Part of a small language model's weights.
Architecture: learned positions, no biases in attention or MLP, tied embeddings, normalized queries and keys.
Training: a variant of SOAP for these matrices, 459M tokens.
Each number is 500 + 40 x the weight over its row's rms, rounded and kept within 0 to 999. Layers, rows and columns count from 0. Numbers have three digits each. The size before them is the row's rms in percent of the matrix's.

# layer 10 MLP up, 1280x320, rms 0.11, rows 23-228, columns 32-63
104:558486463477480438583455521484580442492497509468482487539558476522522471489553552473434550466472
102:554531512496461536531515469504445548544417540478565490481528550520463505478493485496512504486539
093:475513466539467451499483495452443526543450447539447472600497541518514454529479535512462514454511
107:475525501513569545474543587475511448484468498498528578485491493545503552530553508432456494467553
099:477531568463453557500559526593450518510532567523483478535467500482527507498474418467451434538429
092:508510435496589460531529525518463496535496545457517574577586440455491482523468462506468507471466
114:537485493553460491531537483471510500542538477494493429517460511499531494508507489472500537576472
099:501522498429491454518451573525443458448515476520491464470509466442521524538558499552417493540456
103:473454460448525535514532497497527494513519528550562569499507496425436533557519515496496472540467
100:492571524471527519481434525486525500530506511560455443482516513447466538485556483559463592487516
096:441565545453555467581529460538421461515523514460421525539502446545524475502540461441533569508534
096:515464493513494464458496532501482427450525466501522451428480483441498463465505512475445492475557
103:488457503438514528435499492531505457528512467516509514513536526459531421489545460521473496498565
101:463515468477528526518515505485486513478578447403467582526538547559517492492511484598597514482474
106:439500576474506549461458448514441548498423548584443415517490532539434462475439584526493550455515
100:469548491487467454514545523490513468479475506496506436460476445453507531495456570506450457518549
098:505497421489544566538491477471556496416459438503488519516514599391518564513531542558462502518589
103:487508528451528527523489455549491506477428586440464482488524571509590524464523516513592528430499
096:488575535499490502491465559512438405540555474500487434544481482507507455417544572484453500518504
100:426513515547540472470448471458584485466531471444440500520452485476493437491564517501549471502539
097:442465542485521571444456453517497551554624497546460550538457519544474543500454440536487529466493
105:522494598505553481508434474491454552487456447470546490508516471506462601520469529519503521532532
100:456511494534548469421452464397491499496557484478408536552519522462473509554500503531513541540541
097:460500476512532487498454538521537522452538503443490398504522459474502550487467582502460446541507
100:515518488495491480529458467475540422613545491547429568509501509497483538509493476521497441502484
122:544540480513533563526535533508510458538444498532451457494503521494459414452529507445413533557485
102:444524513469429579498486483510518511485488527549493490477526527511495470484533475542519442522593
094:515534466446516467475473549534484507497499484493505491513447500519460579448494511521523569469521
101:468522510482538532556452469475569495344434549446524519446458466529495501532501541445525477531444
094:419525472497492525475463596483448474480538539430433449482468478522514532536482468508516501510571
094:479462539544494458506599508501504519503484476451509482515510548483558458523516568555520446485481
097:451543530509516524446548487512499451533452504500511532482501507483526508469568491565449474420502
102:490602415502529596525456547500444502500556472525456433484490522539512482466500528508478483485468
100:476493533490442516467558482435485424484505466540537517525483520577501569527531450506445525581531
098:483496501570555519530357475477471482490433515511468494513476517519494464360485492486507521488515
097:503491485470569470486516504455504479536458482517525466515496494520371485548561498484481459523471
103:493531466542485509467520544488549549558416554499470493540519521458498484526528583539426546514512
098:505560486476489465553437514466412510527539588480527542543474520520515538506466522573505496541466
101:424507526462540544460446557503508488522519505448450519450535447486546517538496549487602594502496
110:480485493513473518561508526514501524502480498505527529479489551467603482528450489473560452516542
099:482522410418536506515555492468507507442523505489447477500484535536463447490505569465536402498503
101:453494500540475583457502516580524455470476514545510429491479508474526505538515576454538514481451
101:490530501462532576460535497585470529522512511528487521518517484463537448478502547478533462493510
103:545504476467584486488515504529545446464474463493516617504436427465480462520544557469514484509549
094:468506488483497424522503516562510510430429496516584484568522587406524498477535500448502466556482
094:517519478492451549506468494535531518383494563496490476534538540490485515470553455492525520504461
105:484526477585561524562489538483494522494564524465503502490483553554551483538470494553515452586545
100:540499481477451544481461499497482522508562492545459454545468486548549520523491486525453510484474
112:455450547499455515521443522490502418545506570528528513511496501549404484488490518501502493467519
102:467435489587483564460464456475480484463556500488463498480490477463507521532597499391509568470459
097:486530540478481492483513523451449472453524495484444530492504494512533505498461604395482517444486
098:520509424544528537418564565486486577441526461475486561461516532459437469450468483516539523507514
099:548485521444571492496521490612493566495467495474491500523473494488434505499452576498492537491486
096:494420527489468490519508534478508587448502442502517577477534464539537520485466457473476516534501
098:470448494432510500434470497501547458537518576461508429510447505472557563478521433471535545479529
101:442525410476487515467399425530515464492471540447567509497549491482539495519476485507444527435504
095:550506480501482522460527577502477567457517406572555464498395424514532478554508544524516493503530
095:497506519519467479509471539462454537595499478500499492488492511456553483501492511474553505532495
093:547560539531474468490538516565565466446441452440527532528475496460470513520489497504479410519509
110:468455488466547537433490526489481522553540566509498547560520488470554464486534586445505478462489
102:448454470539582564487526497459525512439528485536587482449526498473523529472463488533526487515460
102:458536451643532498472518471539492531474544477548501517473495511482462539531513419503520525467524
092:457460507426453551498530537456492454454432482506484485467547455519471537552472495494511556497509
099:527540490455466462468474491468496490529475535508541538532571565483562464528528538481475535462516
099:555616564471523453446478524553416513505528542527575473526497454505484447512536535431502437468494
096:476526517480458549458572457472549493482555560481495565528519441481497451489499506536532531521464
092:536485465579518548438471513478522501495453427452526535503592541517529488559475469542482480508487
105:478435534529569506523486503499480494497431545477478489497425482490490481510436488510486439497509
096:526489578562468482461518517431410564558522489438546449538502416474542521497510505515543494417459
103:506479498445511534460405438441546463516461526515506519482513535526477488468525552452486484464540
099:599563500500507506476555501505434505520546461566511502511497535550436625500481450560507542494513
097:497504471486542539547517576501552537470455494529521454467566550449491526468506476490517476508495
102:560485566557487512467501519518544487443580412506538451569509568475509521506442502505487492479493
100:441539437548488480460469500515494500514497445488606512477441507589482486562568550527480528513485
096:503497514487475489500487506495558520503582445491464497482540583447516513432448512523498512495487
100:475521384487458505520482518524527571587472475497497413452475501489605467477462526435532485579557
100:485439443564463550464476504481551506447509549457527500460514446514547483515415487448473521507566
095:499399532499542544463490485462440527467453493505460490489511523472519469526425489508544519528486
094:570447475572512485526543441516468451449501460487487539494494528434473482470499480476435460494480
096:527481482526462563494515550479529502452482481419497512480571474493524463506521490490514521506476
098:483555457532483462469540468559524496486439450498516452542565463501622529487491490521487501488498
105:426529563547572469551419499507449488498495549553509508448502458457471455491492464462495480512530
111:486480519423467497503454483502450530463456473463451491554494494514438414602595536495596466473530
102:500551467555510578421482445558478454513497482463521537541494515443529521543457568458583488446533
110:464480566491417529530482474436438505453504491543482477478477551501547518500513448464563569499496
094:495500433472534451456528467479491505556491498588547567482519554529520510446515575485623448560444
100:528511474494472540492534468563474505444566444479489491584512490538478561555532500466547520480559
098:507493477505488420528477609506470503472503534517550497564475504427493433460484484538515552447492
098:525518504526584548514456522531539437547536436536513562461475544453575459501469506489494499458525
095:504481438480464581505508520508513408513435485444516450526488475480589481530474454499498520511538
102:490470502469503474513514473497519501423482578522549427522513474475524439507525412515546574460492
108:508512508492467494488512495437515398528455475565550463466556498554458489533461489446507477444502
096:561483490502514506563434510489415488529471572429522511414534473476542490479589490450523423495507
101:467565474481540560552512404541478481547501461532511445488451478501458499375527546456452536471548
100:594521506544442487536477501390563478490527514491438475487478467456541551568427488596487518497486
103:459548508471438517559461571477528492503500457498420519414459567533568527526496530529515485497476
094:451510493504489559559477498461515473520500465493555500472511497469510502591566506526467516478499
096:464509517545501516454545520477439514513473434491550501473595521562460518482520431491451417534524
100:471521435493483469469534506512489496455490586526494510611497508521524425489451536478503495478558
103:517495498462517539496475480507483518412423521533513531451490406527441499489512502584474501479543
099:493474455500491501579494599530482447480513588397471449520577517539523455496491480488517514491534
095:534485546473543587504450540475528503452572531416448500520483473482556527433447532515533498528496
097:470482486511500510544494508430468514539498494508570493532483500553536466508450483503504550546547
098:531571480452500452544434525489435519439542563417482441567505514547494495517538528531531496521425
104:530464533462529499520467530528471431623536532458478508400496481515419567523487510509427431463485
100:491510474487517457502502548518509481499512508529491446560477414472519549471494526528526503464462
094:530535463501528522469528476530452480527514483501429552571529482503449471421485531453516552440557
095:484580580518493539489426534508517482429539477523499513457558555502510462528474553510475509543543
102:494432500499553486495447461429528524529481497502465519539509550466472515578406533546475532480557
100:500425580503504504522570493536505531556536518523604498491477422523555492497487463491450557462471
100:484547522445525496516491560474525466499519554484493566455504464541474486440533491519473530520561
096:596483544530535480493521506417510530512507485577461577515463526478512453500497460500450469557557
117:525544452472514581531495534448560485469570556476533530533524595430493457532485436487537462474419
102:512552501479522520507486528497439529507539575500493494488470559480527491498497521460380544574477
100:474521461468470530500474585519491505546499418451600529449481530517505492556478519456458515530569
105:546517545528405467529460560513533543471525528495448564579507472488465493497574554527499574438496
117:473494480461548515490548504426554513472568610512469511542516432461635505490573514505492575490510
095:467499539524509534511453481528528447455505458503474488505525447535463439508546495576473517521508
108:559532462485523522531548542502546572460485545478429568455523570529453476525563519505536429550516
106:506501525506463530543485474446463506480458442469510450554453467436511433569490524498515537497571
109:487520519505497490516519525437479432521511465493492481437465485499537467501486483499488501530500
114:536462479459572576513458486404456553491514511471490512440457447460531450494485474489532383464424
096:545478531536533467469444547426489509493506480496537515546502466495504473505513507545559505522475
101:504474490507572475473466515497432479493485519481556528555558459518490480446464484483419494523519
096:451540468457452516421490520445569500484471454444523531466542477555479492477507541518512482479435
104:454557452543469503567480546496491517536475444437479447433558500436474499473469512528486547487551
100:450531581503494499458463433445525536448452468451472466497505496524512538474540470488483523502612
100:576519480555488484554475456555518500484478449498543506456514505483484505573435485487526480515498
100:499546545475552548487512509521516502524467535503445502459484519476514504502562513502549523486517
094:492449479524476488567477487498491477486561503509514458448492487529497484531539478439541425468505
108:528481469422496513495517523535491592535514538440465490506508486464474511460473499532467471538559
102:575536504503506497454517450466494478450482513579503439477572383453463528481580527463532499434547
101:490427489505521535465441470498443509440551491477498539557458475558453529467464496506468486526464
101:574450393452480497486544503530521460464515513547528430492474479540525511466543485503530468475504
096:519523463575450512475441493563488479512482505449498510491425502503523458467522422488494503500483
104:445459506551538552390475515498494552505494490510584553471408482488546507519567483480548511499531
095:499485478460518535408555455501514468493453472492521468511475493409533496508508438489572568497497
097:493486550449517434484483492482499512539403514446522490421587476405553579531483517559512455542494
093:500469463551509479458553462483594525454485539497505489520508599494502494541514472509533552483486
109:506500487530556521499468533445510486513456487501370469522439525533450527503513426549443456482575
101:472465506450536543522494463502533526506550529529470563507486487432447537523526509479494502592476
099:472441434540490496496520542502508518500521439462483498461556597587526527516508437466492518480560
097:566501464531509472497461573485539561492514536499520438505480501455499483555520542477487383536527
101:476449485547564478483499511485513431438484390495499513572391470420508494505486489509537551518481
095:537539432597493491572470528472532538476446401547506602474497406502451492495531530508451532444540
095:516496539531543522516459498467539532509561519449544494513492446478467477476545556474477491510527
097:473473509482389459507452532547470469446486426489525575510498512487557471429436511537497525563531
104:498523547438493489483452514516582483478549547427433540520538469538536499519486488478554572540507
088:447500481566505531455600429444525457474476406509552554536398508526514464518592493513446440508511
098:532503534492456505396514537544524491493509508532565496450502456485516505530543501460558517541524
100:487506477575546462506573492508451472442452534488470455498492465510519372594484409528609520487466
098:500526431461520543536499489483522477516560515613501515516493512536493473524549516516545470487496
100:478510428500510484466490483508448460484502483520528525472497495548522451605468471468536501459501
106:515540478464501490521473562512553500472542427517526490506485474486463432470545575493445534477481
097:498510570491512555533480422505454435545420506507502527491551531467584502390453463530527484518474
102:579527516458465480477490496456466541504501481473478548575502551433487482588476511529452434527515
105:530451504534562555478480537463551497482541470459485521447550543455547463412416505484514546478476
100:472525449553570541475569515490436492490484462520548561496535479466501526436532527538557394524462
093:520472452493446466516540462464448469464493471575543494571485545507456455484477499511502520463493
101:490586495505500514470451551531582497535558485567518476532507522547528521460462450464506491475526
101:509427481574503479503475509460529545522503476545489548500502537500486443520570495544567515522526
102:555525531520500521602565484525543533493512571466566476481471520507515489443439492446470423481501
112:483535504476462438437465482546454607514428523482506458566460514446493452513469461548498560498520
107:532551539468535532455517506429488427553495516522478523496485528598503493512534552506500429470483
090:519480503514542476450482508537457495440575504471530455520558478489524486487507442466451466436469
094:481461422507571439479538444460523538570551458506482522433415460501521499459492502523519506523481
091:471506459480490499560487558462501529511591440571465469545452539553592521475557528494499505516494
096:443448451489508541533523482462536489389441496560544495544540479470568511518524503437502565530547
088:511470483510518479502501539463507536482514500461548436500527479513520462535467577505484516490509
098:413520523516491515493500518487451504527534481546521511508413573477489456493561550542447407540465
097:470525483518503433529487524449599489479421534492613450480544547445482463479516548478455520469545
098:533535444477518522549546517515474512477490500446551546503451500490445490471505550447491469538536
093:512546518561557491448434521509540449509505461464498546531562464527581490489449544518440522516465
106:502570451514552498512545457459544519429467505512520482478513492454462551557498539546507497495547
091:515491502533491482472501530431529530495460550447532514564517535465543398508510470472495488551473
103:519496484482479550587433478476502506515551534531446546529424538521527467472546434494505562511495
126:475537481508551610504424559492495485499540477503554459536489457485414474499531462496493508575446
098:399518497482519492529493495459575462468504512457493555475543520482502449473504504520622482544551
104:507537496534363540495509496413534508508513476482513498436449480463507512475510544434529432472521
093:508579482527509535439523468545539538504468453490514513565449524474517409547486467508580485530541
100:487484480537484477457499612478563552546478522464440529501604493509495508493479498532540513540524
099:494532459539499504541540489500449521551437472479491536528442475543534494515484505441530465498472
105:604537587540432501493506493542497454504492459475515496503401473505496500516451508452581498481531
107:569523492455513462497493514450579507510482496508548476536554388480511431513521513421534442440501
109:495524478494480539507465492502473474455488533546527530456572465514510495494462430498514471449500
102:601510477489465520474429510539484537465534493491461506524532443550511501535502498482513491496530
099:473510468513551509487454409459556594482444501471536514523529540487604520571483482499422462498521
101:519486528559537599484505524487429500499497491415484559411432508539565403447536495558492483494565
107:482439533558504495445514467496559459439567536441522543505446411529463476480562503558442537545504
099:483552471498499456416497484574548485481477410499558522546549590470517494544454509427538509504460
092:519446453494532515539453479493472519502482498533476527456514488453541499520485480476510499470459
104:474446425456587564499465486488526551486554493457497470496422570450551475492500485458516508512480
097:402505505537497505543579509500453474470448468516507584502490557553520484574577444388422475440463
096:489458507531485507582514555570505582493484486517477487570538449488525499512488507476449559460538
096:524509522465512588525563578494501521437485440524548543553485485514556483528481526456457505427496
095:497501471474534478516562447499492480522521527523522613486533476524421504499488476470526524491518
102:503484461436502476512488509478523580547465477463492536503549530451538469472515509399507462550563
103:523518415538470527586510482521499542452513518505466492513481465436487526523487477510539584458409
094:493526444566487429516504439539541552460453479555466511543546523494545439523511475469420533400526
103:534474533460460567493437534472477558598542465572445482601469509515396532569477554438538540515559
097:482479468548534552472474466530478504404565459531498463480628486487538461468434501476481550450471
097:573555459531457523508424513525489509484559546465475546546530529517517498458521514439516480452477
098:518510499486495502456513510478471602535545477457448451534480517439547544551451447496481507444444
094:468455505472522553576448505558508530533539528425525464554470604509458538456504516516409528474437
096:483620488491472507486559506450476450466526507495571521484541477470485525494451482503494485539519
094:530551448510484558509500567453525525521498526484543448497514474500477489464475478464587470491446
# layer 10 MLP down (transposed), 1280x320, rms 0.112, rows 23-227, columns 32-63
086:424453505503542521493534521455482500432454483503524496469434490477479536472492453553554422581481
104:530494519461453576435515518546542556479451560582511429478527628492498547461541560436462588448434
103:493537534519518459510480478509539487513477484456520462499585502434512531537570462493513470466459
111:530496458499531563503446546465548549416484481492540525563525477427501451467551531476493491478475
099:554523550483477501561521442512468438479449490519502567418517483433497434507525527568507505506479
102:480452462500486498509501402578514502551448466485525465492489506517569533462492544544518510480514
131:512398505552500499543519468513550492410471477509465478511543528564443497577509485494499517482580
106:497524584497524510527500510464462453594428581552507545494497486482447577452566582552429510516511
098:504451476429553469442488492559503556521478526510521501445551491417538450489462489521546557501524
096:513518497480498533508574538442489487510539559487529531544459559452403517539447505492580487524468
099:523470526460438464537514524413514443438511434428498489511473475458558534529482436483501521478464
099:481524463435481484497423468472513456515474518491544593462479469542488533566521559483468469486500
101:459509460501476469496460479486472466534544473517472489471508528499524514540541467415508500522476
107:429482550433482505534592486517398571520524518539494479540428520497475476509486530524534530494515
099:471611534596527514537482440494513499508448488542548509470510522533494504551508489457460509490524
090:520536558483557545517440479525538564459489468507472509488477514448593538518471527524514486568448
093:531476586490526544503426500492578499540475539484530527507502526435541444551487501496536502479479
097:476460497482523495469431506511448484446488517514404526488504507457569560529449569560517432528526
097:546568562522558501448423468505511462548540559497532482442533507484525431476625501415482489537467
091:531482567487412480470528477546463528499534514483478531507541435544537435502463471613482499492467
101:542538519529604517493463536513442518517458494506561467492523495500519436530450453502538590551610
120:483524466508578486547508538502500472535486545514518593450475470540540494516494568541509437567510
098:512506479581465475524486486454457499445393494465495430422464553518498546472575493513530445456460
095:432461506523455480442437455584481481572510464563481519498611513431526533471451482494512472513477
099:547538551558445462451518464534565533500459564485489440531475490500505531499523549555533525485583
096:466593486508476567526510527510565513524591486483497490487536440519467530507394569502464499544475
106:532460516551548475448454511435527478481462508498527509489488522508446490466527486465518526533475
097:541416496449532478540424592475509461558474553499484479417519474550501542498525524523542468501496
101:492527465484538456503452523476528487446521493497613528470543483469505477551444487423481453384499
099:526544486513480534610518437478520564528523413544547496512561478455568488504489451522540496492576
095:478526453490478529464470492474522511481480510459493523499486499485569514461498528514467490511486
094:408463514529582465494495601486493542511444498509565433511532551441565534509436500492501504572473
089:488459518427484451540512441516540573528487490507513521619541497503549459489472440526528432493396
087:582489555432464478424419507512565507450529403513530435438515472494520512494440468489499511503516
096:539469534504480487510528509488474446503531547560470472501444527449424449502546459550560539480530
090:497492535491542508516466499503510542537472466535477507478535484511465501547484441576456484503561
095:512525502467458473471532424537508475505547506575537496517543537510512481520539502506503475507485
103:497461580453455511504578574515486498487517533480539478506624488542481546526525439535497581516531
107:487523464499477536450474547541589528558526516508439470553476462427572436501453473634543518526477
107:600451518567430416515533507493506526443482402541528508443589486469374483478430488457488495534428
084:487594553483511466507467489521500540443538595531550491510554461520544500526479477525501515501458
098:506553565536598425528547459464458508499512472448484427464493487547486490581535461509463403458520
103:472531427543472450597443567503471431516555547452538488547504528490520517459484518477483533541539
097:524588486526479490506520464449561500411553477512548580499519517475502523472546518524487515517501
090:529505462504537429629482486508524505471486521539495449525578516544541513567503436440499465472459
094:505535539471472447511470499518444513443503540502377501565412557545482473506476553584535474515437
103:462530471499530550504486506556457503554451465481535495517473486473450426503513497447525558477478
098:503487506505520485512508499485485529455444519496489439446471490484526510503503447575556470515503
109:526515456519503503471508453459463479504473542464495499477548539572513577432494502497579570445542
105:481505558448514542602459510564497538471480574501531485513471506557505496507451484524439556528495
094:450459512514503550507470518517577514490503465462552493506446464478494491490467517438448559461499
102:468488458529516476482481561455508488535509442515451504502512478551500451493494469467459457485512
100:506470542463528547520542470500448459480490522443494498494533494478440475503462496430449462494470
093:502367474484470489529522489490499473537421456433430453465514471499477574482458548530516474503472
098:484506525557420478502514499435472500553559452546501591476523505460514484497516554510544475550521
109:490463518486488482492485472477555512533534523512479486488429469494498453521508437529576464553550
105:545546482440460515405479461573518517446490497516439483503442505468475550487471484449436533522508
098:487486444515417466438477542490492536495508480421460538473458460512506495546489498473497477518557
093:412424495481534506540525494506452548507500544566493601550554475512450419490537561513528496476469
106:521486582495544543459512484507494450464607490521521496502520493395523502490540539481525457521518
085:465522535528505471468491514517548576499457502480529499477510516513438528564525514494500473482348
104:518430555505610506598429567451427513441526518455476486511456547552508474578496550471457530499508
103:514527498435489425483597443538445496512518458443533514529563514522495534489466488532501474514442
096:516529491510453472474423582503504468511467422474420568526448508503514556501532477490534443483498
097:523535459456497535447507540461562553505494490494541453496483475487466502543483523545481503476530
109:439496527454459417517440455545504495420520505574539554429422474547539530551542455471463524463421
091:516539406522487438610500550525516472521513524494474496502509495485453577472497482503495493492509
103:457535553514454475443471573584503515474468508533513433518555534532504509426474410489470539550473
089:521496508486442552466434527476535434523508511513446504498568540510536551466522478451512505502558
107:484499495472415487463441480458506514498406529522427513445481466509524464518472577531562502536515
097:473464502472528413413435514464485448528603564481544471484483516454427500661542510430527544532432
098:541488595517464429529433595552469476466486571561507554465550480536497536546547444469456468528477
097:471479477434571513475421434464504458505552559466551404457483584499449497417496456529500553505538
110:511499551464485426525516521569540431497606556477500503472480555513493434552553428509537527470528
087:397511474462509484509496490519440493502437559449534488432496476597525499492531471368421520480426
100:514570463512519549540452463517448476453467484515529483496411512531473504430419509528479525434519
102:543571495552539517493537518489521517577488538504514516502503466534462535534499518462470478545514
111:518516533452484463498495493510553488446557563493557512552446545606447465557499528484494543440514
098:435403489551480553469433541501485492581562429474508536464452497543443479469475529527513471438427
097:500538502504511460508515479529478508581449420562542476481504486504500519495474510514555451458512
100:520512440501429525485472434524469482530458465506473532450476469423466503506514516414494552498493
100:464489588436511453464488490455466532457563499449448465556508465480499484426508554522482464428509
111:490436543508495483458535440507511481512473498538532526449494504533526565510483478501527477545499
105:487518426457443545419529519519438509511536500469498508480491536551414582491521465519555473492543
098:548401497526411549539495538529518472557484514557488482485513521471527610482491493532457524571488
091:541480525531473487530541519407461535468511495498566541536482602529586489523489534433452510524473
113:499486472506494509510551539620493483498458527538552506518476432527487540462481480511497525535436
091:431514497496465446498482541535451478558513487546542467437499461530469521453551480451517445460482
089:539479550447449526509523457475506593424551543449493474547496407495402407507523480521578500517564
088:445464549542532551535510468472438435494504494531518445503490473463586412459529506449503538484428
099:482487521480548501498568465494456444540556510457559459588488493490446443516563444530478449581480
107:568516464567510522467554446478455475549551528533418569484534584528449471531458546453551528462527
088:507523478494482498478492451480471496545540490477537518566526500482461534586550471478524468462499
104:523544418520505500472451597519503448524506455468464499497469502522529485494455458555458547453549
089:575547492428477496475500480513597455497438492525497512524547553503407488485440503495496519509549
097:535481471487561489488565417454530463575435511452579467502558518481573470499582496467506523545441
094:523456522469518465512486526485464456463517482568514464523490547540505516534455494581509481471392
109:523562512544442521465548557472462492437506456496509467456474524445458549546523518458561463461478
101:530515514513478552556501515502546525496520490538487432586472464538552454498508585509530528506475
101:561547461516450486459567520468477543477576458566489507475501528452481516565494537471595455435509
103:576518490445451451481506500548554485557541487465475486511478496559451442430447543455482510510491
086:518440526514509533453500501526489492544491457536442506491567537491506493486513463479492470472514
110:493491510523519460563475528508541442475517526392512531466404550539464487464516521450461501474523
104:530512522518560507533513458533464461521524490531422541459538451460483469500454555432448554535452
117:508506500501527494439542583577465538519465491502540516461537474541487529457550508478496502436461
115:537544547455509474448459563542468561481507525441476496534457557511555475557511536431540501558470
095:464568501482483472463508505509512521529537500480524445515495458480560554493526479498489585497467
092:498461467525505478435439473519527549561522564419487534444556541450520421546480548476546521506526
103:497548501510418492555500477502470452613507486550588470463435503487447495450439489497497507528484
104:624500546481476502469497516490492507542443591507467514453471601485470503519526517473411504469491
107:480490419485525473476503515515437537473547529516474525475488425482491577578507516467460526554558
102:484499543518535439526504495510501489518450486550469465492545448531508423488475471452505518527512
105:518494490507550479531483521490483486493493545480459515574517525478490525514481484520495550459326
086:537498440450464512471494477458498517452461431466462478437548483504515523540508501425488531519405
115:506455561491494492534500497515455540451531511488472493515442500503503505457457481461443471555522
106:476506489434438457513464470459567460474464510478501538541519496485508510486487484499440503514475
097:471459456429520568443565433387506543496491555481504487571424498503485501517522509596529480502547
079:469521498509479494522472395517509532527509457492503516556522522473520543492440471463531511489544
112:503598430444535518428450545485494601463519558446518477552497549454522496555413441496488436484565
106:492522550490486536522579510579467466504560538516565524544538499466509519496540400501486527480428
108:508478451541481468485463483490535526502440446541501525562483529514487550455497515545478487535352
114:486515522494499531539534405519531481457492501504522489496482512485432428415469508470505544504508
099:487486496462531484561471411491432455465488509499551418542538472458548474475560539490461496407576
087:463435542467457496487448505505492513462528462452520520485460563510562563526555496491473594505431
086:520468596480471526497480558427444486479525442501469455495445474494501506457470404531498487566500
106:502564563450465500465512459427489442498592458481543464500569468538489460495561566519517553495474
089:533498529538510471455459538489501488489504528488528515490566528548512494501470521472458494488516
098:530528494414437446558510507577509488505517461510475539507518456565546473447564518528437525506406
095:510470574497466534508479500504544479452468490471550449530523494429493497535484436440496524516507
092:463480504458453530581552519448514504458495531491531496420525495502415517539520523500456549557568
093:489542501519540483563509459501527489491548424459506546511507484517454498508466470453507470516496
102:588462589514537489492452512459464521459496493510540432511500519532481542542449551516519497476598
092:488485478500496481565470500439553558438498519548547426435447518543535495552519536523486474519525
098:508584459527485475476503483480506437531501534465488498547515501555478525450461470493450466510530
103:518455455455546443471435447535516440435461469514495482476525485489530473500500465509469449496564
103:531515547513459457556496472526470540448483468477477504489513506537526507453521522531453526547428
099:504467502477500514516479568524516475460580427456543513523508516518512545430540581445475561475465
100:504486537517503452501566484522450483559392455550377518451517470561582400491526488471532500496485
088:476486461527527531429413507546513481476479440488544516444533478570495518494417521476511495573487
102:543526545536504475513472536481530520465469448552573468519642476508448448480512489535526588517510
102:480558482451498492451515460453515554534444553498472527549415493492481550470546563541426441493487
097:502503440521506457495533527512469483506477499548525448548514431480522508512507505535528579461520
100:498504486492472455448505488544508486528565379448494520494506462501509517501532555496526473473565
103:499503480542511547497542447523447533525501551515501531486495502497447530541516566439553436472501
104:503496529532520510493484452481467558443376557576495499428507497528500480517455556539491543534524
091:507471463518492518482473385534481528520417495513480452465493497486487523483539522477471456457528
093:508519508511514522486512444484542498472454507514504495519493476493460515497534533526439492485588
105:413545498569463554456533491496490472530513454505522469477556525493509474480495473480496524466589
093:630577499484494463481494498471424558473495474455548542526511540505466402413496528434608522487502
102:565605534545473491458496502385483487524544473484487445515555467467461457497517513530471528618453
108:584477479501453405457551515438545432490572466510489488541588534497518491514505470481403456539475
099:490504539510475604562577471495398518448494554435526525466504487518517484455518475496601481537551
097:487515526530381482563534582501451551570455428523473527534473472482477487515457459502526502544472
102:500541625544458496423483486543471520520500456560509457466433492574505481542493469432518528447459
103:578573513543518441472485543491472551490484485500437486496537515559536457547509474565516520507522
102:486526546462488524469512569472443509512439501494490464569489490576504498443520535459520555471522
103:565432501546415487510540569483522431500547508507467570488474513437465550415536533499433466558517
106:446462497537493488482497558480463518525490490486515486413457477549502470526445444512534552467488
098:527490553518574482507557543466472460505481546436503390484474568547502475505529530529514532469467
096:459447541505507463598515528515466505495457473469414491520514433492492524528495476392591525479421
095:518529445448563444519468434515442461536493488490504541526483428562519458597473562464443509525402
093:527533583444454479540586492533505472484474467492442504476497431433568474496458477518498503439453
119:477537535497467493511509468450470467439520517509458501551518496549452444501522534529460479513487
113:467558433481512538416545503438531504531449521432483545420467529450508483480485450529467497480482
096:541499509540528527520513524460511488481496526554465498546546481469457505422481576481502520526588
095:543555497410460430489443536482461414480481441541426554490532604433482488570461486502533471507485
092:496502457524508472497502553431517461497467446578446562491560488494548504488451508473463461574530
097:582604483553443427528569507480462474471571539464533569527491442498532490549503515541489544478434
096:556562512478570523473438552524507498473518583472448496511462564525502494521526546482395492489444
088:507553573410493451480491523503561531485518505461514426545506476573531486448544497497404482480429
098:466489520432501525538545518525480503479496478497525535522485455481550552540398489537534504594532
095:551552510556472548464474538564550466462550409517482432520552472474526470536533426532480525424566
093:433492567514584526477506528508474523533543540406433521503564510494572483524550557583472509499519
102:521581499466503513508487495435476550462504460491469404468548441539486455490518478481569530544525
088:521495530507438446462510460473538479560498555522504492463539488508448436513571506490482465496500
097:477580493503485473451514509551433514511505498464548499471436486446490525446478548482513464492550
117:425489504529526452530503501489494521516499527464469442445560536506464549428499543552499497481383
106:511527517525488506553536568482498497470459506489589516499533515477510517570532478485461473528499
116:585430471496480492493545518469458552519539454562536438419500538444566528486525452505454471488575
109:474503537489547586543440513527429510456521513492485470488498512525541426481498513438485476510459
111:502487506494629503548493569469459494587561571476503534518522501512507504501507502478470521525504
097:486492553517558544499559490527543459460560500421535475477476461497506506541554484489528519545475
103:545509496602537518530502506488512500518431474511519422511504543518416467480575491507469498531507
091:492461438537493510473491481494488520478519526478536547523517528525494502473482500522545473449434
125:506465476451497466487423512552468520423533515553543504466587468453532442498518498448564456459499
097:524507508445433507484539439466478474523566449513535546441499451461535519537485463534485453556455
103:532555504517535493522501516457615469570508487510521522476567599507486520463479478529525538466400
091:517570540542525491458477522473530525532483454443484498491523491569527467588546533492445516465489
113:536503461459519494511477487496575529460478505583481472452416534471529547472569555490530470517515
104:522465460479515550512444539464501455486442476453549523583416486459539542458449461513511496448578
101:561412464417402496492510556593546514493500467515479478496529517412506506527515514446537558489537
097:486503481514558478454499454526518540515476505518536479480530533483467489522500537487461556535516
095:481504467569450474465460520537462418526471457511531516487562464517521491538467504477525546474395
099:596551509490490509498496514520516496569511521436480531414554502424512406575502533504461475511486
100:513492494427494533508460475495569520529502484500508478502496488461498430490481535478447545543447
094:500479472524473561507478473451506501440439412561472490470528529493524466599487529519464475505474
102:441507533436644494481467470459520525535466432430530447447467493542531504546576475448500489492503
112:455469545504460518452491483494494409497547531497438496539519533548439546513503500437463480557451
106:564522486456522480548446503481491530531490502485538524513456520453414515579525597543484550493508
107:520557460544516487530492472484492508535490510534546489511551529473514482443458483457419502518346
100:478464558504522526508509501451528476452504524445526517498540507411494537545527464509414451556468
098:490497517493526404505443513518512541541495517393463474543457539524503532470472454440466481498523
096:494453488531530527576567417521464531491475562551552487453519409531481480491400513447465519522541
096:548511518562481505512521477553480486568554461510473476462564453502489517558477440476547414544549
099:500501546442553470508549487495521477502514423499504471500574417519456475551476449541486519461508